python train.py --n_kv_head=4 --activation="swiglu" --parallel_block=false --seq_len=256
Each number is 128 + 32 x the weight over its row's rms, rounded and kept within 0 to 255. Layers, rows and columns count from 0. The size above them is the row's rms in percent of the matrix's.

# layer 4 attention query, 256x224, rms 0.174, rows 142-157, columns 0-223
size [ 97  77 100 109 100 104 103 107 109 102 115 106  99  96 103 104]
[[ 99 106 123 109 134 105 142 102 101  99 143 105 148  99 158  79 148 240 151 115 151 174 122 152  81  78 125 128  50 114 163 139 113 144 148 131 160  51  83 137 135 131  69 125 123  86 116 137 147 139 162 105 146 136 122 139 158 112 140  95 115 107 163 179 169 150 140 122  71  95 161  82 130 112 147 125  63 147 148 140 120 160  97 133 130 124 133  90 141 182 142 133 118 167 100 149 112 204  68 144 139 120  79 152  69 118 119  85 170 108 124 125  70 118 144 128 196 122 111 136  91 130 112 172 132  98 142 142 143 108 106 137 142 120 159 131 131 150 115 127 184 133 173 138 124 169 118 144  58 108 117 161 158 139  97 122 135 163 117 146 182 183 155  81 160 156 125 129  79 138 114 165 160 112 169  75  61  82 126 145 108 124 126 185 148 194  99 154 103 157 122 174  81  52 145 130 124 132 144 109 110 103  49 151 122 143  91 131  98  93  96 132  75 134  86 145 145 148 133  67 116 140 220 194]
 [110 145 118  85 102 143 130 115 139 152 124 134 102 114 177 114 122 118 136  59 112  96 183 115 113 162  82 111 125 170  49  81 134 119 142 166 204 149  98 118 107  64 129  84 115 149 112  91 166 115 142 177 112 100 126 135 136 164 103 113 127 111 100  90 129 164 140 136 136  96 161 160 164  77 102 151 149  82 183 122 103 163 129 166 175 123 103  97 148 141 138  62  81  55 104 115 139 226  67 128 127  82 119 177 140 167 133 118 116 133 180 150  95 124 116 105 109  77 155 212 154 136 100 123 127 106 158 138 129  99 126 113 146 126  76 151 118 142 193 126  51 111 178 107 150 192 120 105 107 136 133 139 165 144 142 102 112  83 139 121 144 130 145 145 172 104 104 105 152 143  85 100 102 139  77 109  99 153 139 192 113 107  79 170 112 116 107 109 110 102 101  58 144 122  90 179 123 130 132 101 106 117  73 202 190 111 158 140 115 113 139  93  98 186 135 169 112 176  71 102 135  79 118 152]
 [123 115 108 106 155 130 149 160 133 131 115 109  59 140 115 160 150 131 138  51 136  60  69 196 179  99 160 119 165  92 149  80 113 134 106 130 178 132 112 160 154 155 128 105 118 101 123 125  90  95  84 145 113 116 136 152 155 131  98 123 148  89 121 142 111 138  90 102 137 120 155 113 131 112 160 191 165  89 132 115  89 142 120 170 136 152 128 131 160 128  74  98 116 130 150  95 122 152  84 123 175 147 191 104 115  98 109 155 122  86 153 150 124  67 120 136 139 106 130 163 147 104 211 148  93 128 142  95 132 171  88 174 152 143 166 173 181  97  88 196 191 125 184 150  48 154 106 150  87 204 138  89 167 138 162 153 122  73  96  34 102 142 191 178 162 127 140 139 136 138  96 160 144 115 128 174 116 139 138 106 102 161  90  95 163 180 144 126 153 158 169 112  97  67 101 136 128 156 130  53 127 118 145 189 196  99 152 107  82 117 132 105 154 162 159 143 123 104 114 134 167 152 119  99]
 [ 86 125  85  44  90 149 124 158 150 128 112 136 131 118 161 112 122 178 156 132 153  99 123 179 116 157 130  84  79 188 100 156 146 116 195 113 156 129 117 146 180 127 110 141 185 125 200  94  85 144 133 107  95 127 147 136 125 130 116  81 133  74 114 114 122 119  89 118 195 103 112 100 146 118 128 115 181 132  65 155 153 112 107 169 126 107 172 138 173 175 117 161  97 193 129 107 162 138 116  96 114 173 148 144 194  89 149 154  71 128 170 107  97 116 193  64 125 187 170  89  76 159 109 124 106 133 150 154 117 110 115 209 134 157 190 139 164 107 112 160 148 168 169 140 144  97 156 187 113 136 169 110 138 103 128 174  91 142 135 104 148  78 134 140  77 154 154 145 107 156 166 124 146  80 100 178 160 134 113 198 105 127 185  93 140 123 100 175  88 123  98 124  98  83  97  85 155 136 165 118  84 165  89 118 132 107 129 136 104 139 138 168 104 159 138  90 196 176 118 140 168  89 132  99]
 [142 140  76 159 142 102 171 108  94 122  55 116 145 126 186 130 105 156  76 116  95 110 103 177  97 157 113 116 132 144 138 131 119 109  82 162 100 123 129 148 168 143 148 172 142 106 175 156  88 140 197 118 153 159  99 100 127  91 133 128 154 157 176 156 156 144 154 150 140 123  69 137 135 136  98 205 149 152 138 110  97 143  91 134 181 171 154 138 151 169 127  92  84 130 138 123 100 117 182 119 147  54 133 139 109 108 146 121  93  82 114  64 114  96  89 149 123 162 131 164 174 124 106 133 140 127 164 176 129 113 146 198 133 151  62 186 125 193 183 144 108 146 175 134 125 110 113  61 115 148 155 129 106 121 113  79 101 181 142 156 118  73 150 143 123  65 115 160 120 116 115 105 156 169 101 117 116  76  69 123 141  48 169 111 105  78 123  76 148  96 158 161 158 170  78  70 170 168 124 143 175 160  96 135  98 112 114  98 164 111 115 120 151 126 130 194 154 101 192 173 152  77 151 162]
 [144 118 141 118 177 115 104 106 114 159 117 142  78  83 164 169 112  77 139 128 104 121 151 152 115 113 166 139 121 153 127 151  86 174 159  81 177 203  79 132 187  86 200 158 139 127 140 138  98 138 134 128 153  46 183 134 147 156 136 100 122  91 120 102 159 138 176 157 170 129  84 114 113 134 150 111 192 125  86 140 155 156 128 181  93 152 132  92 127 157 165 143 132  67 128 139 115 109  72 102 133  97 154 163 193 141 144 127 103 168 129 107  57 107 176 172 160 149 153 160 130 122 147 146 148 124 138 141 158  98 118 164 151 112  97 128 127  94 135 123  72 147  87 129 112 132 115 102 177 106 207 110 111 152 159 161  78 154 129  80 175 119 151 137  94  95 156 144 159 119 101 175 130 116 105 108 158  90 106 192  98 175 113 122 154 145 149 107  80 202 108 157 149  80 132  87 143 142 129 103 111  76 145 137 192 115  89 102  91 199 123  81 162 123  50 108  76 206  93 122 122 157 136 144]
 [110 154  69 109 100 170 103 136 113 108 107 183 126 124 129 128 134 159 122 148 141 126 170 194 104 128 162 110 102 148 241 146 144 101 104 143 122 178 105 142 142 130 126 109 125 151 131 161 117  82  89 150 100 104 113 153  99  78 126  80  86 209  88 133 149 160 152 103 100 147 153 124 126 136 115 126 123 194 112 125  90 116 147 154 103 152  92 124 130 100 166 129  98 117 146 124 139  95  99  51 102  63 135 173 139 120 106 106 107 115 147 100 127  80  80  92  65 127 171 135 139 214 148 118  90  85 143 132 162  93 147 151 134  49  99 127 101 160 152 130 115 164 129 154 108 212 157 137 152 124 115 158 116 138  56 107  61 126 139 144 146 101 133  95  77 117 129 117 131  74 107 126 171 169 174  92 129 140 161 167  73 125  73 132 128 163  55  96  84 152 140 137 182  77  61 107 162 162 191 118 121 124 128  97 230 144 135 149 126 142 135 139 140 135 119 117 136 157 125 129 107 183 139 108]
 [ 78 142 158  91 138  91 112 157  99 139 123 118 102 114 136 190  99 190 136 117  79 150 125 126 137  90 152 146 109 109 210 158 138  94 129  70 121 108 167 141 111 179 144  89  74 131  70  79 132 118 113 120 127  91 165 128 109 140 167  60 166 151 117  74  42 119  79 143 154 108 133  19 107 163 144 173 151  67 136 222 111 126 125 152 146 120 107 124  85 200  98 146 169 143  62  89 136  77 137 117 165 114 104 106 128 154 116 171 138 126  94 107 137 141 108 156 138 112  91 121 159 108 142 135  98 104  99 128 148 132 165 127 157 168 166 122 141 140 155 155 140 110 186 107 130 145 100 162  73 140 126 153 126  84  63 131 127 116  90 144  88  79  73  98 147 136 163 154 189  94  75 174 118 118 114 160 136 133  92 147 110 137  80 159 134 139 192 150 117 163 127 114  87 155 101 119 129 181 106 101 146 123 123 114 151 144 112 105  78  83 175 139 114 151 149 181 183 116 112  78 109 156  99 107]
 [107  60 122  79 121 210 110 135 108  94 140 104 166 117 103 109 132  81 114 144 141  99 116 147 118 157  78 114 152 158  75 105  80 141  87 140 105 116 121 113 111 114 128 107 131 237 144 139 134 137 142 146 109 131 151 108  88  66 136 123 105 119 161 127 165  92  97 125 129 152  33 108 150 172 131 130 161 190  87 139  67 173 138 147  97 124 165 129  98 157 153 200  74  80 116 105 127 101 150 106 111 150 126  69 113 128 132 111  70 164 101  68  45 129  40 128 131 118 146 156 102 151 129 122 146 164 170 150 140 121 132 115   0 116  98 130 128 132 177  92  90 115 117 161 145 122 145 125 144 150 123 153 192 107 120 106 102 117  75 158 112 158 125 119 134 112  93 157 120 126 167 147  59 162 129 108 121 100 143 114 167 112 163 112 128 145 114 145 115  96 157 134 123  73 157 144  97 113  47 129 117 104 129 186 128 146 101 176 151 151 204 141 136 115 139 150 149 156 140 179 111 151 136 116]
 [144 128 166 166 146 180  77 168 106 146  85 124  99 179 123  88  63  86 103 144 185 107  82 111 119 110 134 133 118 107  80 180 158 157 138 134 144 171 153 137 187 120  56 124  97  76 159 146 139 107 110 129 210 101 127 148 191 112 130  65 102  99 180 175  95 112  49 100 136 128 103 150 103 112 106 149 150 106 142 108 133 106 160 156  69 122 146  93 129 138  88  88  90 185 166 147 105  73 150 137  95 126 114 130 138 172 209 121 146 139 151 124  49  83 108 136  75 133 108 138 127 137 141 127 132 149 145  90 182 100 165 150 118 141 196  88  77  96 212  93 153 119 135 117 122 113 152 142 118  35  78 128 144 129 109 127 194 141 120 133 154 107 150  90 141 154 151 108 117  98 126 156 145 173 115 163 125 102 157 116 111 119 175  84 139 138 149  94 126 113 134  97 105 127 152 164  81 114  99 131 168 124 146 150 119 192 105  98 119 110 164 136  77  97 101 121 133 125  80 157 144  91 115 195]
 [170 116  86 139 145 109 148 122 157 119 124 135 120 170 107 121 164 155 184 140 177 134 136 114  93  73  90  91  73 126 117 113 118 156 123 154 133 119 131  77 145  63 160 165 131 142 192 152 136 119 131 146 147 119 128 126 140 130 184 169 163 126 134 121 165 109 202 123 177 167  81  98 142 149 130 107  66  79  96 163 139 149  84  93 159 137 101 156 116 112 142  77  92 120 157 137 143 111  98 120  99 171 172 112 116 120 105  87 121 155 173 117 134 102 140 155 114 111 147 153 160 195 114 101 158 159 157 112 176 141 132 179 163 142 197 135 117 131  74  82  92 158 114  87 166 152 115  71 134 138 110 103 143 124 126 180 135 139 150 129 168 101 110  47 228 133 143 180 163  63  98 144 146 119 138 198 105 175 123 141 118 104 142 136  87 141 145 137 118  84  45 144 135 191 143 120  64  85  79 123 160 123 103 157 124  99 129 200 150 162  75 148  84 143  94  92  73 161 142 142 119 120  65 149]
 [179 144  79 203 128 100 158 148  95 157 109  82 130 135 151 129 105 140 109  87 162 125 135 103 120 177 106  71  38 156 120 167 146 125 165 110 152 102 153  98 166 128 127  90 141 108  32 111 176 121 152 121 136 102 175 183  88 181 129  59 146 167 162 148 141  93 145 154 105 157  62 128 135 131 130 150 160 106 106 168 100 147 124 145 112 128 151 167 240 151  99 129 148  75 156 106 136 103  97  67 104 151 114 138  71 164 145  89 114 105 141  77 165 110 102 103 105  82 130 159 170 105 155 146  54 107 112  89 168 152 103 164 134 117  92 144 152  83 140  80 115 149 167 138 127 132 139 137 132 151 130 124 175 105 114  98 148 134 138 129 159  73 113  55 183  52 141 103 107 140 134 188  91 192 140 181 110 142 115 132 139  84 106 161 136 166 161 176  76 106 175 117 141 141 123 134 129 169 197 116 128 139 125 144 118 143 115 134 122 146 136 185 153 133 152 138 133 139 150 158 127 180 131 129]
 [169 103  92 122  80 112 132 156 157 184 139 133 101 119 142 124  83 100  74 147 162  64 150 155 162 150  94 168 147 114 109 129 152 153 140 165 168 112 147 120 133 153 203 129 121 125 173 162 147  95 104 127 153  49  79 103 122 128 130 133  78  87  67 116 110 126 128 142 185 175 160 168 135 106 113 104 133 135 101 144 144 172 189  91 104 126 137 193 135  90 145 116 104 197  47 111 157 119 154 157 129 148 117 140 123  93 123 106 100 166 156 112 114  98 143 147 140 108  81 148 142  90 186 130 110 111 110 186 166 119  71 135 128 160  76 129 140 139 156 125 128 127 132 130 142  57 166 114  78  96 135 135  63  75 125  93  95 118 157 106 166 129 123 152  83 158 113 146 149 125 103 163  75 146 106  72 159 132 164  95 103 119  98 119 116  98 149 185 100 125 107 126 118  78 142 120 125  66 176 119 147  63 184  73 136 121 100  85 167 163 145  87  78 154 149  96 160  61 129  73 104 120 126  41]
 [160 179 143 196  93 135 106 161 139  90  70 118 166  83 124 131 174 105 126 130  97 104  98 110 134 194 216 168 110 145 109 138 126 117 107 142 117 126 174 120  68 142  72 130 131 112  92 110 127  97 132 162 134 146 130 147 141  89 145 137 156  75 190 125  78 146 203 200 140 184 172 154 178  97 136 135 161 125 148 160 100 146 123 125 163 101  83 119 140 123 134 170  98 162 163  96 110 107 167 135 163 112 144 132 154  83 131  91 109 124 115 147 133  91 104 162 125 168 168  81 141 110 132 157 158 141 184 113 137 122 145 134  73 206 224 148 113 206 111 142 110 138 121 153  98 130 118 129 137 189  65  69  93 154 173 157 121  96 150 118  99 192 146 126 150 136 133 109 186 142 123  98 191  82  83 127 127 118 200 177 119  76 138 126 109 147 128  77 117  96 129 143 158  97 104 128 103 141 123  62 124 177 109 139 137 127 117  95 111  86 115 105 138 120 153  50 144 120 100 105 123 110 128  88]
 [137 164  74 183 127 102 140 186 114 100 109 106 158 101 150 177 122 144  98 127 174  88 148 141 166 149 115  97  99  95 122 120  93 131 157 143 132  55 140 101 162 128  60 131 169 105 166 162 161 125 161 155 119 103 147 131 189 139 108 138 150 185 119 163  97 167 141 118 111 161 158 146  60 116  96 156 102  93 152 151 135 118 118 124 213 121 127 138 123 143 113 126  62 124 201 120 134 148  69 145  83 122 161 151 136 102  86 188  58 161 137 114 115 149  94  93 134 211 187 136 133 150 158 129  96 145 116 138 105  52 142 131 147  70 163 150 130 134 119 135  62 166 168 141 132 147 124 131  36 127 177 128  95 133  98  90 156 161 153 127 158 145 219 119  97 116 165 126 127  98 164 154 177 140 147 144 144 160 143  50 132 160 114  96 120 166  69 166 125 143 147  90 137 100 139 125 141 101 139 127 131 145 130 161 168 138 121 118 130 158 117  69 158 115  63  79  77 119 108  66 164 136 131 133]
 [147 143  74 117 115 162  87 148  88 127 174  89 129 121  83 121 121  64 122 136 106 125 145 136 129 147 150 103 123 127 121 159 155  55 113  59  42 133 125  75  82 104 121 175 133 150 155 156 112 109 103 136 121  45 204  85  75  90  33 157  91 173 134 167 158 109 146  79 100 173 148  78  74 141 154 103 130 124 115  98 130 124 158 145 118 125 155 123 155  68 185 164  64  61 217 158 127 129  91 149  96 131 131 135 107 122 107 125 118  84 142 103  65 131  63 115 179 162 103 117 108 140  88 153 112 160 149  85 193 152 194 145  97 102  90 139 131 134  87 131 140 144  92 126 116 136 126  99 126 109 161 123  93 159  63 106 136 184  97 137  85 135 109 143 106  88 154 147 162 165 141 107 128 120 160 117 171 146 161 119 120 120 100 126 140 150 118 124 120 146 111  79 128  70 141  87 101 117 132 176 123 101 127 145 103 102 120  99 155  92 153 113 124  71  83 136  86 108 105 113 100 154 177 145]]
# layer 4 attention key, 256x224, rms 0.169, rows 142-156, columns 0-223
size [107  75 101 103  98 103 109 124 111 111 107 120 100 106 110]
[[113 137 114  91 137 114 184 117 124 110  66 104 143  99 145  18 220 163 136 137 183 178  82 139 107 107 141 124  81 140 110 125 136 126 205  75 102 109  99 150 110 172 158 127 153 139 197  63 101  70 145 103 119 141 181  85 146 168  67 150 123 103 142 157 148  97 169 163 167 163 104 128 100 148  82 113 154 111 159 178  89  63  76 111  81 112 100 135 118 167 112 162 155 133  94 127 155  58 144 112  76 138  70 133 139 156 159 102 126  66 112 123 160 131 137 109 169 132 100 147 186 107  70  32 123 128 166 139 149 120 128 111 122 144 112 163 152 152  95  68 131  98 140  89 128 189 114 130  59 121 103 149 151 102  81 115 169 168 128 114  98 127 137 106 162 120 140 138 149 168  88 128 119 133 156  82 137 152 137  69  87 102 140 139 112 142 143 145 143 146  95 104 143 122 119 158 123 137 146 189 177 124 138 153  90 109 159 134  97 150  92 123 133 113 147  86 164 122  85 133 131 154 162 146]
 [113 139 116 114 136 155 139 152 154  82  60 118 113  92  79 186 114 107 149 189 119 148 117 149  68 194 190 113 112 160 120 102 136 108 129 125 117 122  44 145 120  59 100 117 128 146 125  85 128 140 102 132 155 111 112  82 136 130 139 136 140 168 153 105 192 189 140 113 147 129 124  87  81 107  56 133 127 141 139 114 157  62 150 167  97  92 167 135 130 114 112  35 154 119 131  95 122 133  68  80 146 140 108 110  35 132 105 129 157 166 135  71  96 147 100 118 118  88 118 138  88 123  94  78 152 107  87  91 126 123 140 177 150 125 144 130  90 157 111 155 105 168  94 128 127 168 118 162 145 134 113 137 162  82 120 176 115 137  91 163 182  62 152 157 128 105  82 123 131  52 168 176 128 159 107 125 141 124 146  75 124 103 127 141 110  95 119 167 117 154 128 123  50 112 125 183 141 118 220 158 139 130 103 174  73 100 116 164 150 116 146 139  93 105  87 191 109 132 123  85 118 135  75 128]
 [122 104 123 134 117 100 116 131 148 209 189 108  89 115  93 155 124 156 112  92 112 144 148 163 115  82  96 155 114  94 128  96 125 128 141 149 116 110 152 115 139 120  98  97 111 141 119 196 109 143 174  55 121 118  89 141 151 155 141  71 191 141 155 135 137 107 134 102 203 151 145  67 161 114 139 122  91 166 137 140 174 105 135 108  97 120 102 168 169 102  49  99 124 167 118 155 171 186 127 127 137 196 137 133  67 149 130 111 117 104 171 189 135 182 127 121 123 145 105 136  53 160  69 138 154 107 102 145 134  91 146 120 154 157 128 174 145 138 204 147 157 159 178 100 139 143  99  97 126  93 164 104 131 135 139 146 119 100 169 100 120  88  84 153 172 131 119 131 102  73  88 117 123 190 179  99 120 115 142 123  82 122 108 163 121 136 115 116 104 122 107 144 125 110 131  98 151  70 182 133 131 212 172 107 213  90 135 210 103 154 122 175 100 107  84 153 127  74 178 146  72 125 149  85]
 [109 161  84 107  91 163 145 144 162 150 138 138  95  94 105 190 141 189 121 142 118 101  78 157 141 158 217 125  97 117 191  96 158 102  84  57 150 120 138 128 129 137  93 121 179 141 103 154 114 139 124 137 134 168  90 129 128  71 169 197  99 164 109 141  94 109 143 151 141 162 161  94 145 158 173 194 120 136 121  99 151  78 136 129  87  84 169  84 210 174 111 132 180 105  87 198 153 143 179 143 151 153 109  68 117 135 122 186 150 123 180 125 133 161 157 146 119 133 163 149 135 159 118 112 121 128 126  94 105 111 110 156 127 107 137 140 102 151 164  96 127 141 157 115 143 163 116  77 156 118 153 234 167 129  73 136 146 123 116 111 202 125 156 104 163  92 115 196  97 121 103  84 119 115 109 215 106 100 159 119 114  97  83 119 133  99 137 122 124 134 166 145 122  85 193 111 130  90  72  95 131 154 135 110  99 131 144  82 118 104 128 123 167 158  77 160 177 105 161 105 123 175 120 120]
 [146 129 134 101 126 157 186  90 146  98 118 128 100 102 141 139 113 137 145  80  87 126 101 116 118  94 105 115 107 106 126 142 117  99  98  95 137 128 126 156 198 166  83 163 144 152 151 124 115 114 121 111 170  97  87 147 107  92 101 143 159  69 147  92 120 121 130 126  81 158  89 155 162  98 181 127 121 141 236 172  93 163 172 165  75 113 222 107 126 111 199 134  99 112 184 104 224 115 101 112 130 107  82 130 142 111 140 171 199 135 203 114 127 182 146 100 125 143 186 137 135 152 121 123  56 153 140  96 160 134 212  71 188 106 109 162 113 162  98 130 161 130  96 129 138 137 126 168 152  96 140  93 168 107 147 186 138 146 119 173 117 106 133 164  71 136 104 110 122  96 136 125 103  97 156  95 137 115  99 111 193 152 157 152 111 160 102 134 103 172  69  72 166 116  88 105 123 130 185 116 118 111 136 154 142 139  99 138 152 166 174 172 156 146  98 144  78 136 110 130 139  77 150 138]
 [174 112 110 146 116 135 107 119 156 115 174  83 168 143  85 121 133 103 140 101 128 163 127 112 104 135 161  56 137 123 110 159  74 115 181 125 116 130 100 136 119 108  94 142 116 110 109 151  90 147 151 141 119 106 131 131 124 152  81 166 195 107 171 119 152 133 150 163 133 121 167  67 187 142 156 140  80 148 150 158 138  71 111 103 135 145 149 112 114 188 157 127 118 152  80 109  70 136  77  94 158  62 111 145 159 197 120 198  94 205  62 132 122  98 182 143 129 120 120 119 124 127 134 162 143 176 188 132 148 161 151 125 137 111 136 178 124 136 157 100 158 143 193 144 101  67 116  84 100  93  55 143 115 129 165 153  94 140 155 111 114 132  80 128 113 158  86 108 186 139 138 107 165 150  95 181 158  91  92 147 139 122 127 130 165 119 112 163 115 113 154 117 154  67 178  77 115 133 139 134 115 108  66 116 155 131 135  44 139  59 114 172  88 100 190  86  64 170  89 129 128 170 188 113]
 [ 66 153 116 114  86 109 157  53 133 103 189 133 146  68 144  90 183 179 141 136 116 169 120 108 141  82 165 131 107 143  85 100 107 156 132 123 111 134 165 158 148 130 138  77  97 131 106  82  87 122 109 137 112 163 134 118 126 159 137 101 143 102 164 156  87  94 132 125 150 110 158 128 136 161 168 121 147 154 192 106 158 119 147 138  44 122 137 122 157 161 126  73 139 135 125 136 127  77 118 140 104 103 140 157 145 194 101 156 118 220  77 176 107 145  71 142 120 101 102 185  93 154  63 126 116 125  77 173 129 103 133 147 102  85 127 140  75 165 110 132 149 146  69 136 150 155 138  86  98 124 157 101 167 113  90 146 192 123  87  77 117  79 161 120  86  92  80 116 143  87  65 128 140 116 141 132 167 189 141 108  91 173 146 134 119 154 154 146 181 137  72  65 116 138  93 120 109 135 147 166 152  81 111 123 149 188  66 118 138 134 100 170  94 105 151 140 136 133 140  94 131 208 171  67]
 [ 95 114 122 143 133 105  92 143 119 115  77 185  66  87 172 147  99 159 113 111  92 126 179 140 130 143 149 110 180 149 147  91 195 135  94 142 111 142 164 109 136 177 148  87  78 170 142 149 144  57  94 168 175 114 116 168 156 132 103 114 175 106  62 135  60 114 177 190 164 193 180 130 122 104 126 120 105  55 138 110 117 153 132 141 180 155 116 171 133 129 106 131 130 136 148 113 141 118  94 121  72 174 135 143 138 179 104 132 108 164  91 163 117 125 113  94  59  97 102 129 124  63 175  73 150  91 183 130 131 156 101 100  83 133 144 203 118 134  88 162 122 119 104 180 147 129 118 126 108 133  87  84 151 149 154 150 162  64 164  73  53  89 169  83 129 124 108 152 150  88 127  85 101  67 188  86 167 148 184 153  89 133 148 103  89 145 124  75 143  87  80 106  67  89 104 145 139 127 138 141 152 145 150 132 131  95 139 133  99 132  86 125 132 121 146 115 106 130 118 152 142 135 111 116]
 [103  97  77 117 138 133 111 104 197 157 134  89 159 111 151 114 171 131 136 132 140 137 117 163 133 165 139 155 152 166 151 114 111 128  97 168 137 137  85 146 161  80 159 121 131  74 157 128 143 152  54 101  78  93 136 128 161 100 180 120 155 130 109 161 127 101 163 140 132 138 154 177  90 180 143 108 165  73  36 113  90  89  81 132 135 200  96 127 141 155 173 183 132 108 129 147 154 131 117 182 153 116 113 210 131 175 128  93 118 154  91 167 100 108 135 112  83  87 169  87 156  99 135 101 207  97  79 115 138 105 122 116 148 118 146 135 135  96 130 123 121  97 191 129 137 103 124 141  64 144  96  95 168 122 134 197 172 117 150 144  86 109 161 117 119 175 135 176 113 113 138 138 154  53 144  79 108  89 120 153 106  82  98 161 199  95 171 141 108 158 122  97 117 127 177 109  61 194  95 134  99 108 120 134 133 124  84 126 124  81 164 124 106 134 113  31 116 111 122 156  96 125 132  72]
 [105 119 116 103 178 139 128 145 121 153 113 220 124  73 129 143 133  33 156 142 140 138  95 105  71 146 141 147 153  90 156 136 113 164 105 111  85 128 131  80  93  83 100 142 156  87  93 165 101 166 126  80 107 119 132 103 121  54 110 143 158  85 135 128  65 139 159 193 137  76 132 147 175 174 136 150 135 128 144 109 101 157 134  92  91 131 165 190 137 112 111 175 110 112 122  64 139 123 178 116 160 144 130 162  97 102 110 102 123  99  96 146  90 140 152 171 142 174 104 150 112 142 126 118 169 166  93 146 133 130 162 154 111  78 165 150 161 112 159  57 107 135 115 135 168  84 122 102 101 155 173 194 168 159 159 175 187 148 180 131 140 154 139  93 124 115  65  63 178 131 100 150 127 135  95 114 116 140 176 189 154  81 104 158 156 136 169 151  49  71 122 133 113 171 118 183 111 135 151 118 190 148 154 120 168  71 156 132 115 109 165 176 137 133 132  97 132  96 152 134  85  92 158 115]
 [140 142 125 137  86 163  88 128 111 108 188 112 138 125  52 156  80 100 160 109  86 106 133 139 138 127 104 112 145 105 106  94 137 118  90 104  41 194 131  83  85 204 134 185  80  80 135 113 115 146 106 114 124 145  69 110 112 117 185 152 115 196 149 123 134 157 131 119 161 135 140 160 111 154 101 118 118 157 135 131 133 101 121 151 122  66  73 123 161 132 159 108 164 147 139 147  83 143 106 141 193 100 213  97 119  70 131 152 162  51  86 176 123 150 166 153 167 109 193 106  68 169 112 154 148 141 173 163 146 158 128 134  74 136 136 138  94 136 173 132 162  96 188 154 114 115 165  88 194 118 130  89 147 179 137 118 118 132 129 204 100 109 125 101  86 112  75 133 114 149 153 114 151 146 103 196 166 111  60  74 137 119 130 179 165  49 102 144 111 121 145  92 124 135 148 119 120 122 114 135 136 127 136 123 112 122  88 133 167  78 124 102  83 120 129 128 182 155 126 116 122  85 158 164]
 [163 195 109 117 112 136 170 158 166 121 169 128 149 144  97  95 156  94 125  96 161 129  89  65  71 200 112 108 156  66  80 169 123 106 197  80 160 129  90 101 106 107 116 192  84  78 140 102 123 157 117  88 109 152 105 144  31 118 108 165 130 138 100 106 159 149 170 154 183  96 128 129 127 142 159 166  90 144 103 158 128  59 130  83 135 118 141 116 123 123 129 106 101 117 127 157 133 151 179 147 110 136 108 147 143 150 136  63 101 113 125 134 151 196 113 147 161 144 143 202 150 124 149  83 119 152 148 183 107 106 163 181 160 104 198 102 100 174  90  98  84 163 145 133 129 117 132 126 149 156 139 206 138  92 106 167 123 192 145 202 122 153 166 134  97 138 151  94 109  70 110  97 103 130 142 108 110 101 100 119 167 155 126 116 162 130  76 149 160 140  79 147 110 159 182  84 108 107 140  86 144 130 131  91 133 149 179 152 161 135  96 113 153 142 125 155 126 164 101 122 133  73 211 142]
 [106 127  78 167  95 111 139 103 143 152 133 185 106 134 121 124 106 170 126 128  97  32  97 128 119 143 125 155 149 117  87 130 120 130  58 105  84 181 104  73 145 119 128 132 125 110 134  97 125  93 176 123 114 100 198 199 172 180 110 144 117  88  83 144 157 133 145 138 109 165  91 111 125 163 148 152 121 141 111 122 143 181 120 124 112 157 120  83 181 143  89 124 120  67  98 130 132 136 112  97 132 125 116 161 117 136 157  89  99 136 132 173 132  95  86 110  97 133 167 114  94 112 114  69 135 115 167 145 110 106 158  32 134 125 179 123 121 139 132  94  66 140 131  61 134 111 139  72 181 121  69 136  94 124  79  62 114 139 131 191 120  82 142 125 117 119 150  98 157  76 138 129 152  88 113 110 159 122  98 168 117 150 113 197 169 159 191  81  80  88 150 134 140 210 145 169 161 151 185 124 137 187  78 147 108 105 175 109 138 106 151 107 150  81 109  91  74 164 180 137 151 133 172 101]
 [109 122 130 126  93 109  94 161 136 177 142  98 147 113  79 161  67 131  86 118  65  92  59 163 165  96 112 104 134  94 161 117 115 124 115 143 124 131 124  46 153 143 159  74 200 206 181 130 125 121 157 148  85  72 142 129 120 163 105 130 151 165 157 163  36 118 129 142 125 155 128 124 126 128 151 117 139  95 162 144 122 133 149 151 133 107 156 120 145 155 117 111 186 134  88  99 118 107 104 195 163 158  90 158 186 116 102 123 222 135  92 150 118  77 105 105 149 164 117  92 153  99 182 104 142 122  96 106 162  89 147  55  88  99 115 160 122 137 115 168 158 121 108 110  99 118 175 192 146 160 167 100 153 135 148 114 114 129 138  81 147 121 112 112 125 203 170 142  94 116  94 133 145 158 117 156  77 152 114 144 113 150 179 113 163 116 127 122 186  57 179 159 182 174 122 124 141 151 143 116 111 155 176 194  95 169 133 130 123 127 143 145 116 115  89  81 167  62 129  90 149 130  88 153]
 [165 103  90  90 166 161 126 113 130 118 180  45 168  61 146  59 105 113 107  70 138 150 138 127 138 127  91  68 135 153 146 141  95  94 154 103  85 111 121 121 161 203 156 114  94 106  99 114 130 159 147 131  85 113  92 165 107 168 152 182 110 137 148 140  99 137 109 168 169 132 185 132 170  92 103 125 159 150 160 160 116 154 118 119 108  78 104 108  86 144 101 133 153 142  65 102 114 155 102 110  85 111 111 127 144 126 155 136  71  84 117 136 171 148 144 109 111 137 143 159 135 121 156 163 128 134 146 114 158 118 127 158 129 167 110  61  99 129 184  97 113 122  90  65  87 160 189 107 145 125 177 141 100 140 133  72 169 131 123 112 135  97 151 150 161 104 208  64 193 123  95  79 125  94  55 160 148  95 104 142 139 178 143 172 142 172 142 135  70  98  82 161 117 137 180 139 105  54 106 135 145 178 190 127 101 134 144 121 140 151 153  77  94 155  92 115  86 126 113  89 113 108 172  71]]